Each number is 500 + 40 x the weight over the matrix's rms, rounded and kept within 0 to 999. Layers, rows and columns count from 0. Numbers have three digits each.

# down: layer 13 MLP down (transposed), 512x128, rms 0.353, rows 319-335, columns 0-127
# gate: layer 13 MLP gate, 512x128, rms 0.246, rows 320-335, columns 0-127
# up: layer 13 MLP up, 512x128, rms 0.228, rows 320-335, columns 0-127
down319:559535464528412525542493517453496525514542470458532449493441512448521524476523498467463540512465465545488475507561441501535559517536474542521463535489488506442518503556394423459520581494472442539466501480486563493502607508494468482468524519397514403521535496467466538449446495515489544504573534520429484510487478515480530492463508563521519477388530488555496522486548475495536460468483
gate320:532466531474567539501496527520482482525495563507498474520500527493537481572482442482488512452465478507466506557545473507431471509531524552504491475462532540459534483462573505446502499558501523522535557393481516444478518513548503509515547497475563597465486430530500548446445463482491499515477533472487553549562468485497495576436541567577513493467505471463580481563503525433553591483537
up320:542462457476493526472446505475462547473517546548453535513457447457440502478437472487487425485494549482514403418473430494507485527512485519529447481493513501529443424520525486477566493551485579435537548522552560431457491416432517586490522522469498518507496500526481580441430502468502468451491523466539501517498507476444492470466516535565511464496511566455566458583483512452501453507513
down320:522506470504487510504490487527497410526551445502504536418464523558551516616575500477543530530534453465528542517533485542454467462533475483480484501453513440536560470487515493547492511474515541510540462545471506519492594524326559429418476507499479504565461516415479468527560519489475504468497488483483489483462564487510536538542574541438502465490511534479449544459521469487421493519500
gate321:471488586531478491442473481517503442515550504482511531498517535466462555522540523536512532539521481484486474458434517605492524527492511506493470514461547443563452417540425494532577486496504588536494536508397474497492489479544526547513528426481456426422457521521541520483554530475471505528470518516420438502482512578466525512502505502486451510564546445490461579547493444531496499524521
up321:534514611473543455552565449488554408541470518469510553420455527517503511473481491497489465462507499487529477520433521534512554554456536504447457453486543493465486524544543483488558490545540484503517502476452458451560512528473559433556523562521534503492512505507514491500497487562476469584547586438523580526438498524519418533494511465393524484528541527467517457559560524467544525524454
down321:505491535417545522547513482456484488582524479472485482500484460476535502636457473470452506518490542527452564582561496481547459538554494552491540442481521523510492538529429451512520514497486489515521468455511435519414563503514492488514396562517450507470553502459470475518515505525496470506511508509515552557481527456517494554552484534492515544452506487512525515480497603556513481545514
gate322:493512504523568559519483449419493468535473486525447499409474502439392498465468432472515541476534547505515520502491473482527490546575522542479600506510424482429506495404478494507412512481397535554557548521490494502513485502461467521575505465463566500525519497531481514539566492516490534449437558494516468549509517438505476520441427500454500497470458530495608448456483535474507493569473
up322:489493568526497474512577444428475416509500502551521421409537420499429497538469437512530607506522473493510506423475481498515520523471498537511582551398462503542493554494445448443558504469489529544544495426492454496493587431494547498533449473539502525487516572537491421578506531548499499493434467547521468573434513428477454503550538522488488521501561534435550486502489485549496465502443
down322:485431562525462524524497469521488537535533532501480439568534491534478536576572481521517540510454488522501457594553397522499525481498472480485414478477532562461378487534562446535446469517524508555523433515513544462553521517557544579528475520555500484560536474494440520501496532506519495497517487465471527538467411496507528504559535514588493587590601456495431482524583436535465453470462
gate323:448479502539450519495489443465591498540475539490481426474580490449497492495532511497424487509462454482497434521460489482466536545434556510499437473446486512452488552508526561511512535500443541517433522492482497488495493448526573545507538469491508495492536603485500551485551476530551478509468470533571497542501482488481524536507526441430485406503498558506427403475448523585515532516485
up323:439455504531473458528499518488583488441482467509453430439476452475508503550511517481488469529510454528509434541454521503461541502551480532524524525526439532501458484501472554463521582446515458549466491594453435427441475421511455534504532544503516459508470503507516508532449549538552501630498454529554462493512568516554502597552480500471501515469511512465475543403459500437507456514485
down323:460510527528457461490516452520531509545538505515478524527568483472454452465498520511493457511484506437460481492474500527538493472488499566550502568463414456496490493496444552473432500494459580503464507529528551522526442471505463485540592511518539494471360598512580504513432476516487561507473465521472530513561453476562516549502575536479512403499521457519465407445464485526471556587481
gate324:526496554500499548515517490502443499476558528478495442532524401479526488485529452429553528557530474517466554576503478522451519545574443532524562510528495436542579512501505559488495518474479544478544537524518448509449529474468522507480450575485504490497487554497467528518463491524475462482438434412543524557575456473476471534527448431553475537501370437493565448569569567451483490544547
up324:526555498503468576470534546530477516477524432539468474523485488553538467481407539498446484480533465473486500540468474542522549485447496492512418564491496498522468515508496488467502513489432499565482424527478538503430556503519512525476445502486575561521514456423490395493549558415491515423498476500521388586532483500472437506468538595502540503502508426570522443463468532478498510511474
down324:507596517515512491530449600525541436484555452502499552502458501519476463538536507454507489490472537512445479480505501466515497510529556540574442411472521526583533475521440495484521496488529470482450598490463478525513493497455482429486501515548529534502495504477485587540490395486483501502515515509484541502442431493457448515486551413502481445491468508481512490581535523446545431549487
gate325:534457534490538513493515488475515548481550506508512541534554442557494490431547531428494556521506524530557529456532496528548536497555456484515501515513545553420569461448483441517459474438528533451450550517501555451491519538528517511600419595488580560491519508493505506479432518538558516559471470494501429518543558498490472472497487519516515495479572497496464484547515536515380513520476
up325:505496501487484528496514533441579537524483472536449506463411522554550584436504484502446504547527464530596569523414523492556517573467478558547510545497511453519461434582560510520445531501514483521451532516484570492425478503554502547467496493541578505559456572435500456513535435544495502453491540528499554522513564535494549465525536562460469499512494501495562424508560576494465515464515
down325:417532427431518511466619519464507517568424442546439531436487441562470481503528476564494528558460495527463517447525440478489550554491523487505546526547495495413505463511476498577538421563486467492493578551432485506476444474471529490473476476550502478558444486512506551529487507536494525475476543499461558467504463482498562518512557591462554556443475521486531480568585556539474549524477
gate326:504578551525421522443434548540478463536470434557484475482386507497500426450459541524526487435452503498450504490452558534549528514495452450452567462514517470478500491585463498469446469468526529478474468419594462473549481451526502471516485535464545498523491494514511425522404534569542517442458591496497522549451477539452479520457504512448514561483459474470489480565399465558478502534493
up326:456462498484465400454530474492548530619480566454485494498460487547537543489561575450510454563473518494527555394516466504506474476495526490458499522442497509478501483442478533498475494459475526538543535522496560459491509555468449496428514508480429438444560473471468570476559425525549504459460546483534511446559587553466516465585477439487487483555554491515499428489485525505509482487427
down326:483466521534485463459538426479504472560461568448490532477506523543494552535501557481483451602494522428490519451503473490551502467485564520454546468492468526475481501460472511463550528513489510554580487455504467500484572507494396569443504433426408500485570539452496576516488493521499500448504479520499516494528510573523559564485455443510518496543477540442475483435396440499506479464492
gate327:482495484570473526482462538427483592563480503497481525610542515497556433523501536526467467485451531583522516500489547480484589547532493484454427456540452471469453461463514525513425471505511456554530539399568435478433483498520507457515456468424519469496466532565509510517556443495482420427489550539469437549518567505485411569530508483505492529573488612513469471450525470476547507470473
up327:500516501486536491552409450445493551556578469533515456485512416507441478519514489477534563486587483539471563520529527498504505464486498465541565469491459549496547507469474532481454592470472553457493453466455535594460558474539528509443480499461539440596501506452458518431503498522493483545500510510508444584413473456500505444521515513482489395478512430536448516484480543440519487486536
down327:487483537547462417487512520488475481497433467479509485464489515545539496670576479524496535506458501475492480447427577494516475458530505492505419553586558527508472478517463451480530539449492464472481514556458533507515510597495473502539458517480458577475464595521495504530460537544497507556411495497503440549478461461523410515507448468466520530414479504521546479467509500451449503556477
gate328:485436531510520454474466527487552476534465480447503545386560482534525530575477480392530531453538508476433454504525521514473467579566564532523564462598453468495490574500512519580479546545508464517415549483522419541461545483551566482530506557512480498470525503496511481504521504415516422532476476559507497481491533527518441564428453498434470499523454519494456536482539484482546446484555
up328:528521518427550457517493438492534444483492589517486487403505523568520520497545510394541443536554521556423577494514511455432537552616548432533556490493472409545499559478539502511504512572524456487466450506527470473485478445590466437448461522506514570471544504480475425491492599440534479511550547597517481436543513607514457514528447513434468490501533543453477478532564513449490488489473
down328:518507483575531496537492558540488467525470529489462581489483524454498547563426510496515514476513499503531567456546548471458441498426530518476500478519506428584500502484460429607469498484490497469468478555482446468555605472362508471419490533557545513467438481472546531455475561564521436521489556494527524527530504516513499498530483545546582510477509587561459501551491510535504487555467
gate329:415437500515541477526472469506443509562529535509501458475573440548490390581515436456497487526460442530460457496445479496480493462594484463478476551526509467455517476470454527496464583462441486474519519504473523541493514476486462454466506574507517561443480493544423552496515538485463502452431521516507469531478473498534501513507527533487478432580503499528530555401493480449541518467470
up329:488551513539568530458475514431496426431534412457477552491519504526527413529489498501511467510556490475470561483576514488490444479485516501528515561516534509467466433535478515500530502453498472479446498493541513557488482544499466377494488511485511545517547482551463529517526552487435549459526419477493499538470579531561483462484577507532473417475539515531537529472536475453527559524536
down329:431514537510532548471409478507502523498564536457455505502485473493493436476511547510470403509522467599544509513435570508438449440437487489457537490474526472434553534505531521409566501519468498435482583558429481454579470515469486450457544500477506501521517489490484540503486558463454495536502440582455493445487530540539474483487489559474482485456511510428509505503497530539501537502521
gate330:540465554534572506516544508577480505487528470487451474481572499461481514392552487509551518569437457580562508574473498542516515518526598505562543520578466442442420501466512502536503492552435457484544488531470440506427489494506547444529533452551552431454579493483416529545516476551453505483525479467459522470542514579505450465425518483483366484475549456412549469579503521469414507412511
up330:508524413526480501460495472441456545471487565510517516412499477482458450492495526510501473491472421515347500514492467546497491505474520437520438528484536538520478459453490457496461500502573537554521556561518522566464559493488478516498432492560506482487501523562521529428445452377509435480537555504488507504536472468510592494436475535497465514426459519527472527479546510536532535555519
down330:485545528502546548474452591443526511496501473552477538403523500464544463579482542494487507493524432483487463552553451558497518533457477438497457536456492540557533461529518478425495537531476436574567459474522502495473532546462564532475520468493466540479503557557510514474509460475524433500490525435482522575511481478439488450487504479489421531501479551557486503471451511456512474610490
gate331:439512554520525498521469483511479489533533560525461461443568525483450515470523537504519539488491510470466504487478510479511530545437530487513426522511464470452515547533417547558471511502488618443488534459525473495498496519491501540562518498467458492434473557484521478462477539535470396521511498460502441493508458501500439603462449512484544501471522532499418556431471590467538530479545
up331:498546475575452492515517544497451478516471499446547496527566569534487485465534442551514453494556477505489459426559492529578482460471540552520522593528516491475508459465446519536526439503513585514498528477546552445451438526530484544576483557495460551535479565606508532468560515515566504553539476436423520554488466479521481508534507474569523510486492513499389477465517476468529491485496
down331:452497535503442475419509528526495468488495587524427499470483442465484453634451411510560463545520435535487534532487474501557552507440465499502479508443500444478478454495503503493495466517499554475572616489474486491603571438546564544514551510524471540565482503480512569544523554508479478498536481497489458526469459462491422498485538480520532447493543486554486502476497544515548481472503
gate332:473496500519467495530546449565488458531523507580544509514556459510524537457566446467526415533537516420402530539483556412514520526439576517517522467489523543439475514490506529505518539474469481576451527460487511486478484462496501432530575460488464463483483488517446558495531490452507481479454416438512553559520495510484491494547542545452548498491475484469571479511540449582537542528496
up332:440439541468446451399428515570480426501475467511465535509531579521511515449528434492459432503535432505528535452464520487523583519502550490491505548515472520439526430586488474536516490565505427519495516471493515440539589489452522513488517512463493525451550505502533539464544511519466515611442552516514513511558535521490531419488461431513476537553482468570515508492532532472485510473449
down332:476548518452573487541480487540443517540558548474476510498558472486573454571433544521479545564527452491541503518506476488519511487467453441534442507470519501489481462479462489500460506502469580483470506478485553597502532513599602493540560518540466588469487448468506506536521561419474546543562545454533520496474460427501518511475473500544460454491481414541533500587497525528523477507499
gate333:519531532484490456442493440464479517595478547535503472445497517522501502574446475431451530554417517470497470496444489521475505569523489498443473604541505488511512457525458472446512551528462540537563573486514484510444487504557514498471511521539566512491490603494507460463540494501439544428535442484471495502495558512514471526534508508424458560488498538472582507508485529530459494532548
up333:550436462539482497470453554427505520506489512480543472565491495447513450516410412510538479486520544491524494539460512474516491474580512456469490518527529449558524457552530472520444529486529508482507448503568509459427500481523502498482538443412452523530524484492537520502457531504507529560532453545459536525448578473604488501557527482505560538453462449527451484511515474526531496519538
down333:469531474519537477475445514488434449455490482469471513491543475513549424429563522505477517481526494479562458508487485436536458505514496539559486514524493436532547495539413470516489413468459429473560486484496536496500504486449505426476588530499514483536461506595445455572508462545512430501494517489492540490503465446400500433508508449555487508536542497479479522482490426489504475390466
gate334:459459496476425488548509483572481510488493438540461515533619507497557447452477522494487527463493490541464498429579525537537489525608541462513464514505465464545489521452602509460535533456562543524544528557484464510448554499515482547527400495417525536507539499525568534452583504477544495514479520518529540580478516511482533503504482515467502547504472510530512442511547437517453472478424
up334:481490551499464537510505424579510568478521571457474518523467496471520585426503516488500566473466561483476498471555536528503568510540498455433522576486520512471492429498477452531467572552530510528548546518489403557455457452423421439448470477477545482481517505472501490544555466530485486475508553501432431406441496536546467496518436520500457505499490506546466420530560510477501434555443
down334:532473491495504512524501496517520542496584460426485501382538527496478508512475530457530528428518554530551474541540480528551515485505539441497527446605435539449386524502552517461458563521564503587472544520478497462522561501477502491455517519497488600508498484521569563464487465531484514515413513495514546459475534443516548557518425487539494507486486524495470421514520498540546461507481
gate335:459549545594419477507472478468425448482530512468521489484462515518523458553468494493493499514548499551515441418452472475501489522500508413479546426531430450520470506527540506522487497440547509552515504474521453470434457492525450560564554548523469495497508524537517503493488516501461467449529528558489480555457450484492455478563475481495547524513466499473425523469523439516550436462496
up335:524484448503491431516522445494500511526519558542468441483522525477541526354463536510444638492547494472487467524490474454541470518511455463525537482569448495503494492502526507541538491488440557403506526487576580497504472485474514514508531516482488502436477484491527462516477470515497501545504502486476505470575557459460525470535553518542500455544563485510488483470479538526432531500489
down335:417568507473528564506518497453452523491561529522585495489484460489531466522473522503491476482514473525548488474498461444525502505549556392479558525531416466445495518470472437488458499429508458475522502491605534501446508490549444445491565564523520511582548549562498540472498470496445482531514545506433430530427462504527510494495445512514505525476528489444475489483454436531568523547458